Weights of a small GPT-style language model, trained from scratch on English Wikipedia.
Size: 9 layers, 10 heads of 64, MLP 2560 GELU, vocabulary 8078, 54.8M parameters.
Architecture: biases, untied embeddings.
Training: a variant of Muon for these matrices, 1891M tokens, 7214 steps.
Each number is 128 + 24 x the weight over its row's rms, rounded and kept within 0 to 255. Layers, rows and columns count from 0. Numbers have three digits each. The size before them is the row's rms in percent of the matrix's.

# layer 2 MLP up, 2560x640, rms 0.124, rows 606-692, columns 240-319
099:096120151118128124127147155113143123138115150155132095118158115092141153126126093156158094101123101117172141075109139133085094122108124151129103122080123126132130124128166136135108118127186082106152148109120168083133144141144135116175152096
098:128067120160159127112119140079149169125154126121137110156111123123149096108099122109122116154151115095137164161139105136092167164133077125141114083097194105141147140106151131089123134182111184110128139173093110091139088125138108092120127164
099:125126157102138101145136141127148103124143136110086111130164110141122183162101147162165123144161137094118139114073129099149149128113113122130152136148157135146078099139158191148142111106157148132143131134113141126129148165155134141109127128
096:147142136116173117105107175117168090137159163090114141154124108138174147078132153114152141148148123136105166130147158144152156119138150108083090121116153114089123150110119164103128160109131145167106120117128056170091090117173125136181117148
100:121124124109089140120124087141125113116098106106106103104131144135106126155123168161134094096130130087117139100116156135131083139137122136102112129113152118157149111089098136155103147129095115107126117111179104138130126121146108143117158140
102:132115129086108126142140132093133156134147115127095155148108135096142119130151138094119127139129152167117132090140130106110100145149094132092143128154119130126107124113088105159163123164123137096109149159104130105120116135123134127116131123
099:100127157092132131121133074150121152150174121084120105161119090126168142141141147096076145181135124125099086083107152082157148108120151119095142129132119092154057172130128114115146159143122114165141121122114133152138180137122125110113088112
100:124084086129115119162106190136138149104121150127152100160145121120121134136102111128123170111107162114143145096103142102155132107119087121137125155140122120117114134158158152133129107122172158163090138097158161111109111199142083089153143145
100:109162154103107127143121129091099151122134114129105105135133125126134134138140098099147173141116089140080132082135144154138105177165115178083110147157094119138078144165101172161165081137154112115179145108120132157149169128099106144148126151
100:180096119130127132126163118173094107147144152127113110121096131119099127147142131056136124133123108136101112125109155111167151120133092095140129112107137163143109138114125067084143126093172170093151096143121137132127129118135126079131129085
100:138141167130066162081131112168152134157142106104165118132112126112142079133142117109150126102104088141136123142087114130151134141170085133121168142129157089121145090138107133147116087151140154151102149115110075099115158092094121142145125145
101:144122114124094133091141146089106107125113098112124140148125154110142146107136164134109115088126147176148120088135146139131116102127167132086109066120166122075132140111130095169102117112063132124154141186138116140105160135136115130140137128
105:140158136116115101085149127141106117141159096083169131127116118111140136151096116099129179138151141157130112126089109139129112108159124112112109122140100142112106116132136110162151113132106124138149173110141124124157100164128130108169084119
096:150158112088105110079157130152095132125124123119107172115101138149142135085135080138141171156129066122106133105145121133124131148159130131133119131149115131091097136119153118133139161113116141111105083149094173143119167108138134062110119130
098:126124115113114168113116142109150128113125135132151120161124155136135125088143074173130153151116127132147126066138115145107119169112124124150101091133118093116135104128147139102153137141163143103132133128090134135149123159113157172110126129
099:130129181108128152095102137112126136148154152128136147120123114121090164115151147141105119120123094161139105140099121113072155109096129116148125117156104105118123096111114140110135107092141136099144157129121134153116152137146132143112125107
103:117125150117123103132162111103132056130111072123104146163134158139076122154105142126149090134135159181162134128159120128155096126114123132154117120147143140103130103124136126114118120143155149131145112119129136108148118130126118132132131115
099:107110145160142139095130086155098146121134115122151176147108104144122149148121152156142069112130130104144136073163124132122199159095065141147130132134158168135154127125129099140118151149097107109149115102130130125150110127115131097124099126
097:121174193075106124090110154107120141123151130077085125099126129138125178127124156126094069113085119115128137140161126150120142100121116107115117121126114118121110142095100153138147146156115137108161120156159084121097128106128108098110160133
093:117170143137115155142123155152121158094163147101142116110129117131114082120137163134161118113126104139125146124176149213117109179149104102170134114121135133102142077130117139112153123103139120090126156144112123122126130141134135117103143140
099:098133135154160107113153111118123123141142110134130084103121120144145094127167140182118110124069125155149107147090128156144091140127111152156126092090161140122100156115130116111160093160106099135133150147166137151121173115138113159142131153
098:086131166137123124153118112152141149126126154120120134107084090122125150176172108131152092159098084123140141118107116127124131160145045089135128121107167159137144108133101149153142193114173102163132101099068111131121133164107128126124112126
112:148147137163114137135119165136106145179128101084124105121101137152118139104124141150127132139129165113093143119110173141115128146137108141159133156156109101105117111119118091080157099118113152153117161113100114109085076122137125165121042149
101:112104160112126112107140122123134132130114118092086135165113115136098137136150143152133124124130124126100160157102100095089151095122142125107139130135140123153143121107134141169131095151134152099124136148137142114124088135130129110115139123
100:144138127092142088146127101115130166141126175155124156128171141130125134156126149146106107167191122147141087123121105141174128122145139140046172088117144135165107175127128114148108165158094154107107032158119120151116140132153128103120157135
105:141142120135119127141115170147134142151134106131126115088120147091079155100167137144149121108110110146124147132127109117115111117099127147151163105147130093097109100151112109163117128105114138132138102114177136143104150135115139147137122111
096:113075151132077127133144129133122155133116143121123149111143149128145087121110152128089196158099114107093150137126131124102126166175140130100118109118166143127096168120131111149071142116120126159114168139142122152148154137123110148105109129
103:100149128093142143135120123154102132103144136143140154129100117127096106137118103145068118136112111136135145114131136144114147132183130167130123087114114099141161145166144094150129109147170102098118159135141143144140154132124151161129115115
095:123125087173126142132123139125120141105130152161190160090133091124095133123129110132114160116135132100126121144157139128079118154076156108141153135154097117147140127088131161085169110129150161096140141142159141147115110145114117167140124163
096:099155179134121083105125150148145147165160101164121178126125148064118127151122052168125087140145119137171140114128136166098153133137126123117185130094116145133147086125088143118128157157115162148091105159120127110148121136132146073083129105
099:095167100104117100100150158165134127128099168113147126114094125112120128114124149109129150136089108093147112127115110138143128107123136138158091131143138078135113122134129138160152153143103089167112108174123114128119127108109084120120120105
102:139110130127152147130168121188151160161109093130142109132102124136114132085159111133168148166143114091149121099107084106131083152126131170116091123134112181130128151127182108140122115106128105192123138158105109162105143130188123119122122114
098:160093185112150148086170132138124163141100138103103136098156151083146155133121154121143099201109135104110132149131147128124101141164116109131174133124132091099073097098167163110147147165178102169122130080155115086145169105174093104154126153
095:134126179142108152137107131108155080147134101091103145147122126152162145129139132104084107144088177146089114171104146105154155129132162094105155150125135109152134148081122113119131151110114107171149144150155104155168137142117117146123092097
105:108159132128124139169127176131122132136133136164141074137132105147118115107135125111151123073112186147114143085140121186103124126146107141090124100145174125124151124133148114177143153100114112192114176170171151087155150093173128117126140126
106:135086172104113097149146159112147120092167092144146124153175179090138111117129100104121096142124102104127117154148134128115171098145147123164116109128111148113149114138131138129159121105149151144138171084146120129124116125123138121126128145
096:102098138140081133115126082134119127153151121170085116128093171094135142073099149148078115150162116120159132127129183155149134136120083132145142115113152176127163028137117113132159121146114123110115126121102132095132118121169158136144152116
105:083146103134134132157133082179110109130128142099135117134102168143124115135123163131152112137158092135092136119067123101108125132080099146108147157117124116149123125129099122113138125181203148124136131131142160135093098110139143158137094091
091:106165143156120142132113113131143171144109132145135093089131074138161134071133107182124140122127139132115125124090149115121097142130120135101117104115139119131131072109126125120094147107145116107122149135128112147155110141131106141087080140
100:149113096094127113092126154139138116102069132125084160120143118144121132142113068108081074141127139107121154076126123165135137106153139110147184118143120139147147127085115150116103145156128153145102142132115135104137121076133141138093153075
104:162113131112081158101109161125119111104119174149137141132158157107133108164153132103183160148133120110099116122141104161148168110203116132142120115113126118112129114161112122156074134131078111122099110166106103156138106149169115085128094160
106:156171106090127147124159109145145131126145127143118086102143132124115128178105117129166130151095155183171088108091145154136109135157130111140130143139136107167161127111119089137145102078152123157078121127117100078124122127161123121129146092
097:110122109095108141096154139155141097130113118143143146109190136122125106138116138107159078151091162120146128141119107165130099123150116126129151168131121149148175127146117141124133138134111095136139149156104168171152124144156100128080104140
102:108111155155096142102144133145122101143090132132098133114152158179125109106137120126124095184140127093128126131158153138164133092127102125134118140080188141135112141128091144141118121169136155128137167110154116104123143113113107105087116157
099:125161140101096148138094117130110138137130156129092123106152139133110118117125138111109120156090096145110088167130140150131150111176118121133179125143131134116145059123099108127113103099117183121092123112146163168132166137167156142122159162
098:143142105113127108127135146124108159112137119158163171134135143148142185146136125103130121125088161140157093137142102149113136141126132132132056172133128131122081130121147156160151105072136149113130144104135148092148128120111153165177160116
099:142087121117154150145162118133146149143100094126114110141110140188104088118108114115132127116173116106160110110101181135140138158135120078151091160145138095126147115169126172108105129155131136164120095100173164088125097128092133113100161102
099:126146137126105131044133119131119170142147099119098124121117100120195108088133139115086117105126117135101137124119143129126137149113105159174107114133144183076110177113157155152132149099096132143116079083140117155137151124170173124140147137
097:116088157115136144098166136139130125113125119124148149098100135115115086134116151164124161129143122113153147114087154122145126106105113097092130102155130109150144169116170150102109143128173110136128103104141103123097123118106096131145124147
105:111163118060100139143169156126125072117172146099101109096081129129100106150108103151118122105115140130149128123131146135104093135150176120161133137139124155146149118177124154161105106139102113139122090159089159162154091112134147121125119135
097:134151137107150125093147111124115131131134150128123131125086129109094105123167124164122207121128095139123148119155111157122151124088103107122086106148127128073102102139143085112132110102127125130110167141095127127182125169116138130110119150
097:142123145147112127159153116145102143100055167141131154134118102103075158112175111122115138132162126120126117089148141130140118104187133111154143120169101061158137173148104155168118074132141089101156134089110139109133143088095165113123132110
098:110175114093137163146138156093179116117112094095172189108149130100154110121158109170134110133121128100100113134118115098201093151094104139143149167149184144105079135158153133080155131130164122092120164114129088125100175100123176103120110143
102:116116174134119136147119109139120180120138109113149119101099110116103100138180131110118084153131146111098165126136122128112171126142152135108125102107106159159136127133088142097076146128106165132115139110119180141098123159135098137101114150
096:175137143153203119141109096137149125129115121144150156108144088128134144134085105146121149098121151177148155127175131107137088167133142127142117141116134150154115137138143169135102098138141156165120144137138155107111122119130134096139139138
098:093100155160135118126156136179075142110110148147157115151124137106130141135098105195140113093134114152169103113115143142114100107116094151121130119147100136129125142100127112158102116169112125191154069091169138147134139099187140144142128143
102:140132151138137143096127136137147114136129118129154129179148130130115117097116159138116140117101115146074144129131118129069138147127102133111132136146127111114096102124090119146129149118142132166142124126185099132121121121132143125112132074
101:141141153096102128134147160149112122136123161138123133111105122107149083121093186151119125133109106145129119167130117124150129116146158180153152140084133130141081149131132120135135108147142101124088098148102083115090136111128108152132161148
100:097165098158144139158166116142134147125139105172143128116072149124158093121164142098121101139136137131100143096108130111152151110134156102172099190099125123145120124112123147158149117129108138141143070155123178127100128114124126119146130150
092:165115122121162165137109148062104125176127106164126109120087123112120146115143157096129098108079129139123127147093169145154129148127089155138157148139162131131142122095142124104122157103122124144133156108101125080173100127127163127130162109
097:090112122123154128141139157146117170088149108105121105130132124125135168133109109142111140115117136133087120092114107117137134070131139129152107114133147139117159092115120135125121135133134141114111080149156141146108132143181142081133072155
098:110141104128116095143164106107139128106096092144138158131179159120101129137125162101126083121091147118123132127083098108128084160101187102175120079177117120145126122145117103154143100150124148118074125167138153126128116158130175134127093160
107:121127142129103121097151134109127143195113109108151143171146132124090141102124133092101121156106153113118156153126120105122106140154140156102127163129101079121108124093106115110141143140086098125144097103130123127098124134094133136146144133
099:123142124147136146127171117078093142133118110136108112106121136121121123134125096112105121135118116108162160105109120123129119174109129119119138146101134153117099091114117131150105138129145134140138162164124128183127155116138166164106139153
097:173133089130099126124158140143093126099150122111117135114121156128159146160113131116161168125114108128117149093077099200154138133106165138112129154136111102143119127102113163151105155125156124114146098142156149147122111129071162096148122139
098:097089131106148112138165157109124122090108146095153175128128124105167155114130137102182141099104092153071144172122115134136128125125128126149122133127133096068137085108121073112128090148172155122132126126132100142114131100169077167173108161
097:126132141119101116109181099140100103173135141146115123132133124118177117083144142106060141136140106134163130138079128161133138160123134094140127116116124100166140133110164125110115145090155097127140148090090143101146134136073108122159121138
100:121168143128120106122107137180118176127149124118115117152115141158097146097159119119140102144153097099170139103168140124138128115129127140100138088163162122144147095161111133182148136155098085134119160123126154094110137106138129131088149138
097:106105141113102115124107121136147069145140142098124149131128113187112134117123090154110151105094126120143134133163154117135109113167172120106077097122161119136141159067102119130107116092137108150122101096118142145138146146131087106119124092
100:096134152110159125117152147100087121125091134121153125103133113164113123109120115132116141134138159116111123136131128138101139155122125154117148084159124091097090134135140108176104168132118134156088116125150105132173133154158119145140145144
098:119118076135088111102120121126138154146131145135105145149133183141101104088122088150100136119157122124117161125134112139140173118107134114109118118109178136109175147134126153120093118155118114095148148125122159136173153144130166154131102107
097:110148102097137156117121106131152150140126144148143105114121128120089141148101103139108152100136105180146135129111180103102138122140146083125129158116147046142123113107134129143157147127158094110165098137132145123138111140148159122093108135
102:148118132123124110156122150113123101115165149124116126094123159159053133127110105114129100179129156140137116119102165132155154123061110087096119132101138128141102143158149126126086141094148146121172129143115134139105160169139147132080148126
097:131124124095120101128112117121138144119085148090122161161113084121171099129136146141142112204161135088138182147130136106128085155116137167080095156134166162077102110142131143148114128146147093125135123128107122143139143123165159192120154139
100:134179155146106135114116121106093108101114181138139126134158130164134124135149099119126114123123107120097146141144114132129126117115129126117096132113113105099128174085113129075127143085169163145121133114123138114128133100157114136156095120
098:172134108120098127135167107122103144117167103130113172121090123086099083139149116150114157126102091157122127122130129177141181132147114127118152107124112144113137151157114132139129140105165102177113128107149130142108123111115127118111126119
101:129131113164136100111118133097152124103091138084124115151121117121100157100132115103112116140121141100123129135137124117135143108132138114124122111097171134124137109116093096130124138169119111144131134116162167136116140158150111127160105136
098:092154124150175124147143139145127141140109163122119133124134139132094114121125105119163124136146124127141155095140095080123098114111131153168145134104126072151106096161123100132132120159175137137114170177126105165148156136118155130108158083
104:163137126110115130083111143125123130146110173063091125099146123116126121133146106169102134131153103147135111104145163126085138132111132158154122112118136125146105122170123135150151081139109096139092144115129140094111142133118151135092133117
100:113119115112168116077123188079130125103135108154165171134133128129114138139109146143120082129143092133105139160099065130074133115141089160115109142117134114152105145141111129147135132128139106131146068155153110124141127132107109136113168146
103:134121151087115118161140097132167159097151142124086135129100134121106151177132105121138128166095146111160116152121165160151161137102104137136164140159179100157139104175122122123103138124142070106189103171085149180128134116097121129102142101
099:154092186129141143147138127150141137109126095124087094163130163148169129107126132135118156113143138145150185086154179162121167121106096087117118110157131152110164080132073122137083091135109123149109146143162151106159138115125094121135092156
096:153146126098139185103125117133120130111148157116121090104123100094121121126113112152130076123119134136123156112114117129120172109123149119157109104118163112134140109122160074162102186119146114133117097147086106102130120134126135171130112140
094:109128096123160099120133131083081113110146132115125116119113185128144165160150124114149092144085128159173163114102119123138105134120137162123155103112166159100096138128133142153178116110097151117089137142123134130149138108148156132126124134
097:176139155203145117158101138154139146088115110100143077138153118102137144165087126150125158153161147143156120163144127156142134130148167165096113111109132110145118074138092093135134091120132098128140158086119146128115094140134143147119121103
097:144137171128095124132134144146091134155146147171175128116119126148112146083087115170131145122143139169145096091085141141132101125138139118182165098130092121138109182115119127120111140107147148128072143098144104121116115121094147133121107110
099:123124136124135112156118122120109130143126155142136099139143111162113150136126134133116111119130131158121148069120092095148131136096143176148137146163132124160123157133125120101146143139187090099123118117149130107147091141151161107119170136
# layer 2 MLP down (transposed), 2560x640, rms 0.0638, rows 606-691, columns 240-319
102:129104111163133112133138119163079122151092104112167129120083106156133146129175079066119173143113154121144126158123140101161117138151127102091181114110159122097132123146100120132131150094137127112155110099131142155146164113123151140135126126
094:115153141071125121174107117161090105142127101145116146128126109137116141134161149178100139128129129164111121097130144107140146103131168087106145146137099126127125131142119124133108142110123092141118141055132125168096163104145144160131126108
094:142136112134165121114129152146131173112122160101144141120096126089130083102163128127084115124075124146148119133122146102139130084160129114134133081078151168117145125132146098098143131157119130119079127126159159120122120094121139120178138126
090:102151129116119105130143116150139131127102115180139151108135151128120106136095155144147127130113165072128102132146103142149135099114155115147132103133101143122106141141153108150131078125144117077146110138148177104166119097085164117079136070
096:151167180130090103120158133118140176108140129140129097138120127143095112128143144146097120156124116155127098133130114144114138121103107108125190105128141118119143122144163101097170100137148098138135131155145128118137141135141145097113123091
106:146129129093103060096077166126079144093107135140127098122124123129125160118102117098133145112122134137134146164136088187102123109118157068122139087126132147074146140138132123112111143141118134117123132130118150191147086109150114134163115114
099:133161131153122085154095146110122106123114118143130118131093149127082166108070088131163123140150153164136148138146106130146120164100098146119118124143110130087132098111117126097111082156138117122144133105088130121122126145188158150145112173
096:146170134093121165100141111109123130164093135144112143106111136109192146117170145142131098151153104144087106116135147131133096147121154133112117118107142091119116117183132135107160169119082076067197115155082123108156118089119135117108091121
099:134142185149087144146147141129121121132122098146151163111103088129141131083103144124139113117132095118098135116149151105163103093122157117141149124171142120123122122087132111125097108096113122135097094134150084113122158137145153097120184076
101:097116105142130187110129131087136136110153120086177163094133126112128144122116152145098116146130153103138156148146105128144093127090124099099099166095151133055170128147149150117111172145100120110124082112127132153146155080120119147096164114
107:144152185124145132108098121134137100125079157112136104136132087063105191130108139151118149097149158144134118164150121102108182104172129127146143146143079085151118149158162135145132126137090144091135164134122123106153156171179146077141118096
101:117130121151131114146102165137163131100127123131128140104133108178199144129132088143127138160138119142113155180157122061147147151098099128149138111139138161098108139096092145141169177169173114163126090100143135187129119148158170140121137163
116:115144138124163123151096119143148125122127096132129166132160106119116139135177158140161167145127145181145148154134132119125101114160131056101127104099091109109117122130066139167122110139161148136147151129107127130134097171126157138157145119
100:121171155194128135143114139121123108130170121156154101170165118154130080131099139121124109126142161151130125106106124109149139128112145117170160123134140136159134142112133156125135100177127168154128143102160114099170125130113099176157094092
100:177107148132093084150115102103134097099139216151130140119128156134119118118138127098103149125129148127117099167144097162147166108130164146135139083137134162071138168116101086155112077106156137142126118113161122167119128124105112095106166140
097:155138106143139085167151126115127100143130102109103091122158141140148142138107118149152152140104104090145137112129123151152101167097135127094107138074154130080133132144118129167117210139117126095103115152128157072139116129099130125144152118
106:149153101099076075094106134117087091122156113149101146140113119122092139120106170137143127099139116121102117135157125134138112158190125092139135146155130080145123142119156143125109133125162168104090119113106145115113142126181085123127108058
099:169101107075129123090144153081116101135130188211136120120116114126156113142127088108120146133147160185107131175118141150130137142108170134112149142153102136115137121127081193144137089125130132122127135149156098140161133112149114131096126129
090:144096113150152111124140090128117103117139128139182122170116131136132104131159124134100144150147141072112102144079133123137107146128146156131116128128139118138149121189141105110082130112126138103086147084089145146163131127124173109151070151
094:140116115148154122100105121120132126156100126137130126128170121096145127135143114107122106125147143102149125120102130068122134072117142152123099133119109129134124186092137126151099116123097135131153108122118127123147099123131103110134088141
099:144133103143129115142116102162126143175104133129174151112124102130116148123112106136149143114111190061148135146116089129103144183107122135132114145093109141133132111085141165110082135114138122112101132103067127114096128096120100132134124106
100:153090123132156108112126123138094107116091115122125096164110151132151132121111152155124111089127160142137158151134137136119115104126132085154092124170152112131113133125175120132132099129145145123146154148110194135107111139136148141106154141
115:185111065142168104139137119120049110147114140135123082124123103136106108093152106094136115118169061095146089136156136136151111129110089126153133125176089096155153117130080148141127112116110153121094152132079091146113109164122117140158160139
105:100117110144080133144099108092145150114120113063114090158135130142096158105158150129104151098126110176150141115136107116126168107176115137140121118158175135107165135122094151094144160113143118109147125124112142135103129122081134150175125123
093:158142115124113130148115158164162117104154092109136124116141114119133103064143121090153120115104124134119146105093123155103122141079146097173125162154115124115154096153141113129154103076141087145137163144166168101147102143151155141169108128
114:144130131100135156138122105115111166139114121186131118114123063155100102113117148125074176145111155132178147146131119122180118169106135169131150130159109141149104094132089150137185087137108103122131158142111086141113141160120127119106114104
096:142187085156121102125114119115113121111167090080124126138135142124085128131114108129178089102131088099163061137133121127093131107089141106168185129119119122105142103131126151124188169142137122107147110085114135129108060105128129111132132145
103:117120160128132133109152116177122120142107152122100098127155129085145117119121142107107095146144131140110102146130098124134119137136167106105144105120136144117091132142132178124115119080093166138104112125131138090167131121132104103133151127
091:113117116112160086128099133130123109121099093149088089156126127115120134133151129168139139138113085162107143092112127099166131104188149105150122123155132114146112094174131149104085167106112142136116110054113116130157114124165145109130100085
102:122117149136137144094137116145168115097081169111114150098138121144115150116132140174121141101094140104131151149135114155179109124106158167134150129121113145125103104127110112115105125143152138103111146082140107144122123114140121146102122118
093:138129124130116177173135127118129127145137121128130154108134158073129169137148119149134112132158137139110143136134167167113139113131152113156146130107127157100139118112147104094103134138130144132173145074129130120126114123143138136116113128
108:108162098106135158123165132082114141108134140147106137113091136119098116131154144103095156162150123137165147124121103135151092125117127081149158150158138083134133145118130147120171126134137101163154100107149113144157136124103107120082158154
091:112167088154095097139123132123133127097145145136154132140133118136091100115145141118169152062117133142116159110124124142130132132100144141126089106139143157126154138135116141132109112095110122086144136165115150182109089155115165138096114122
091:115116094127150101095149129146130125102142132171098110121125143131111094085139141167149138112142115124145134166148124155160134119122123126141103102107150127110105144125165145126170085127113129148120155148116125127114108117126104130120165150
110:111108131132125075112143094179141133152139151123136120137166127127141107142131141109072103133134136166128124153122109136101100111089138142144116127119135111141108128112160088139120116116148115105131153119129129149119121139106133163121119130
108:164120160110144138119153115130112163141108139133126133122086143142148127150145149124147162111118143195122152143122097120142137135178151135123126119103117143083134189165121137146153139045117080173101132101121125089169130116168121130150115129
092:135159157134183145122124148137132118129128133126189125149163105148137127136155154139140151106063163153118122089144101101096123122130187146118117130118119095085099162128183140122112105118155123130121161144144130151144140143085084101113143134
104:134095166112123105128129137122140147142083073109071150112140118078092131158145071124113101111082123138132162136124176111128108119154093126124111140124131160127190102121125143162153145142143152115077116149100137128129102152127122141149140109
093:115085112142120104145141087134158090132187159122151139173119170105144162155126170110154141138127116134124131116127130149105166066119162129132111128136151157132118124121141105103156138174156179111097137069127116161111132124105166159157120142
102:133093130159127115130132131126146151098120129145117107155116126102173127126144156122127106182113158132158114131114136159144109155140151139140078146101089143081131126108128124121088165116114131138166118123098163125128137123148136127139107130
113:122149133112129101168096139143088115122171119109118134151165135127118134128106067106115131092121116109093139141152161103123129120104139100167112109113097147120102139135133120124093159147121132132155087129108114105094139132150125110103137103
105:135109114122130132116128133143113160115092122124115165141103138102144107128157128140126134123096122094128110162129132124093138145082101112151103138107120140121130154140142172133113163145110143138126120121172127117137139156107159135130132145
093:104169128166150117154105112101114145148109128121153089150087141138099156145151120143092150127149078130141145114131148090160126091099112144131135120138154156146113064154154129142125116131135135133104083085164118099122125129123154121141120133
100:131102151154103119134125154116101105147124148099169093178094095129114119164139141107091131132129124138102132159103113135121114167166157141134154133128071108109155115118159129123091139129126136129077157173115159160078114168159107156113119155
096:147134157088131128171178139117127097142099140136121106157103124111177102131123124126128154097151137086106163163137094093152099164085143128128077147120130121113115191123129139155118112138109088117153137165121106078119073129105132102122127135
091:125114146143123133130160170090117101128083142095079131134124113095114109102124138133089142170114100095122170062109098113146132120141102128134197099150121102148155095132135101116132142139090096129164158164079134158110112127173122115110111167
099:077151122149123112111129098122118142121115128118118122114156115120116137131137132130109155139118148147157129089170086126109129128119125130094122126147079159139119148115145106156149076127109143112096094140115117132147127109129118170132116128
091:108122134107143120182133127140140142152116188111123129095148130138072155156130132131182137116114134098145100151112099136133144142120118127102151141127126082177144102166112108127123132140154109110141183156123147091100112142097091126117096120
098:108138098152103095182125101131146154176140142129079134136138100104121140118087131142107109104134150116152133178156136102109113143167151091110127134107133161107143129156169169118155136134130079095091185132116133110178142115121128133190132110
116:152109146129106092158156137104118125117111115156109123089148135080154130157109079069107086134126154110133147124144139116107148128128124125127133140108130161119117134174109149101149120130102119121093115145103104086103115099172081114139125167
101:169159159104104157100160109119118106109118167149119143148149166120118130169125095094117085114142106147136096134093125131112155179117113113146111117116145154135156116099141150161153126143124116149134143119141110194099146122098135137132122140
093:101164099125148107125138154087151151147161115121116121155119135147140121124064137129124128140125156153164134142120153152108158118058159145099097147070151144104173132126126124087105144138163143155145115132159129147112136110199096129161145115
092:136118163181125117148137065147114131120156121122098096166101151128089139147125136102132124142129135118159132143139094145072084113166108127144116094126111143203159102119098116134123124142108106127134135132113139114140105157159093200136131135
102:086133139157117123131140133120143112082139140128133102153127131141084111122116130143099136133103156178156128146106129097109130133104168156100125104160135116161151156161143160138129183132137195133123141115149120151159106096135149140124145107
101:167175111141108134091134153153159116121112158143126106130137144110132107133159099134110137118142105127121177118153133158116131121111138076108119114107152124096153095103167146117170140068128092083121123121090143115121110146144132104137152128
096:095111125136118146095103124104125144140134141155118125131138099174091109145152145141156112145105161134151130109180110142077156124115160105150137128134144096158131120133105154091163139111155104117100146157088107133138126159105128096076146102
093:113138124118105133129111143151126121102102118133090119077109137165149098156137078124121121135101179127125121119109151134175120131136133136144159123116096153143144144137183129113159105140104116101139109144135136148114111114089104148126143194
104:171150156154088121151137109143135131109129145142132117106117085175154166160198109121131169118122112133100116166156137135108087172082138088127108116148123119193146149125150140128085113105094131133151115142150154131121092127168107136084127130
102:124174105109126130132110119144161129153127144121104117153135146129132121154112146147108136148127112127105111092116162109150151149098086148135107165071121074129134117128149120080141126138159143109094142092121141096117154073093150102144127096
091:110124123125147117094127113149141129121130134104142144155179134204155148159090118119137105149181126156100156114143086116121131075120158108100098128103111136107137092133123091118151154111123141122081146149167136137112130083106120153126141161
096:091122137133149080115146110151095102172105138159112148148145104132128135118166152080144112157170136155100127133133155149089101145138121113119123126136147122108101139133139140108157121094117134128138155130079118145117144095106088124116145137
093:144157118105130134094092145131120124120139203118155121117096117107141121134107141128095157125163121136131100122148135147126166136167097154127152199104093148109125149108137108091113128150112115138130157093116084131144124137148117128101129125
101:120182119135117148143162094138158136157166153122068116114119106101140101175136104138194144134111145091101151128150126148146115124114087118126119127169156157126147130113148107191119125125157113131177127179083163157128155148124129133130115065
095:099093119108124121091140119165140128135112152130155116115122115163126156110136154125153133115134167122088102112099144142133153114136131170115159118168127124155112128100112138123155149100133111154098120103110167131133124129123114091103140149
089:106136146122166144147093123090179138157113083161141112146122093080117083132124093097109112096133125109173095122171173068109102140148126152142151106125153139098137128130132084134145120111089123119094155119126105150148125127155109154093135101
099:134159182126112146095138141123154079121091143098092077124073120144101115155111141130120121150126160127103157144141125159193117118125176159107153127100100168128107114163135176150141130100119123162118118138117134127158117139121177113115147110
092:166140076133164129160125138131144160098116114121129121110130136102067176146085095153148171165147112088126133140127114123135166130133140147101115156146128166095109118157101102110151152169115151094129164105134119135118148112146147133127124151
098:142159098106119180132122106112152110119097106093195141141129125094115131132133117112122120103094175127105122073128086135108167143118125121132120156109114147144135158087131130089123174132126126133190137165128154171105153157097159107123091113
098:113124099131174128122131139102121140137091131117130106116127118143144151154144165109203116138172140154127118118098106144135101128139147154093162135138099130140120076147113172127128174168073153127107093167081115119158100095155135148176121135
106:138134096136122087128112124107095179110156119135134141141120160130093117104113097170149123142130107123124093172138140159122151101186141126110119128125164123089122130140122110138149076123122155134135115107130164125123096154114135076117188162
097:143104152123160117135133132115148153090124142117100112134129129121164142163089176130136118156122164150109121133117173105099135120137152123163121118141131144130104107136142122127178100083093152117149132097122157112089126133127101093145179134
101:161117149200113107124136157133163126099127087102104123115143087148171131141132119136125119109092137113118117113184104135102101145092115109157121124110107106125111129134103128089068137111113113100140121123136139162141129124111119151136134115
100:158104135124072165131130097133144138161139116141109119205103104122182134128176151105157134102119133085122138179150114108131129112130151126122118160111103153120131069116105139161146091172166103120113139161139142153138121070113168122167081107
091:151224168142131078098143111106130152131171090119124157110154135148098136136142101110138110091099115140094074109115161147132121125114112121132137098112134127199150171103200172100154129132115139112121130123115140102137106127089111084157127100
097:054112127151121120103128171167149161116126121154128170140112132102141122128080201126108154126135133109160157167130185095117149127125109156130159086119141117151131110129155141145068089163088133162186106113147126103128113160128112135116137134
098:111140159161159100130101144112139136149126132096152116108178143106133172150066109139174144179148135131114137088141140155124109133125139167113093109157092101131114108167122134161174146153174105109066096085116145129145120114153117125165118142
094:087109173102136139130115121136115140151161103205149139144135118140162103105105123116140123123161145172099077110116104144150083113142108139151096149169098122109116130079131161082144096136159151156151129122107166151146127093111121140146127150
099:120111138122123158119096087143146165104092144092129130102155093120118145124136116120156143070103125167132146151145093119105115113085092100124157116098093124128135163123086138138085136102114100177123129138135128110111161116091071123133148126
116:144147145086100160135126125120113153170114072120133124155140097110129119136106127125126103136090123106118125169109146161141153186109111152140104126096091118142145184136168105121116145103110074109150098150122157110158085171161167135151081176
103:147112140079124169116165137144138113142071138164115138166146151150178098149132128163102140165123123114164148133129180093071148145076108124129143121127136151127095144114134123093134168108090155129141149107159135090109136098136091118117140149
102:129134108155118138106101139119127135145105161104141107171152117172121137110139121147131121101128110169100173087138102147120147129124143100169118124117121126135087136147091158112122131125117122123127139096147160100114107130165092148159098165
092:104155088098123117152099113100109099162129107164144146102116081123094123143113184122116118136153108116086108110121110152172091115135114167170151160144095131132111160134134123130136135161126114134124151130093112146090088147152111133114162135
096:152146109131148132146131148122162126139093131153115135193123178156078186127104088169153115142131084128103125039117121122137100118117110157140100165133131131161117122107174171114109142133146131096149109111121115085138110144140158090148119135
094:113095148089143172130147117158170146115127115098112143123168108142152097109111131138110117125160104108113084148140112153106168130125123065110097144129089138109147150148129107077106123132180096099134116113154108137106089115108087156166134125
101:119093163141128139139118162103141093115115090118135177118158147093149122134112121117145111103132173119137113170150127137086124163110136140176138136157122145151088158128132103130130087104145143167126112100152160128156146121108118132088137151
095:141137127146157135090200124102145130121070095117104112151126122105107145137142108052127114131120116135102133144143117120114130149075137106142120137163149164110144129127134172160126117095127098161176150121136119111128130127176092143129159103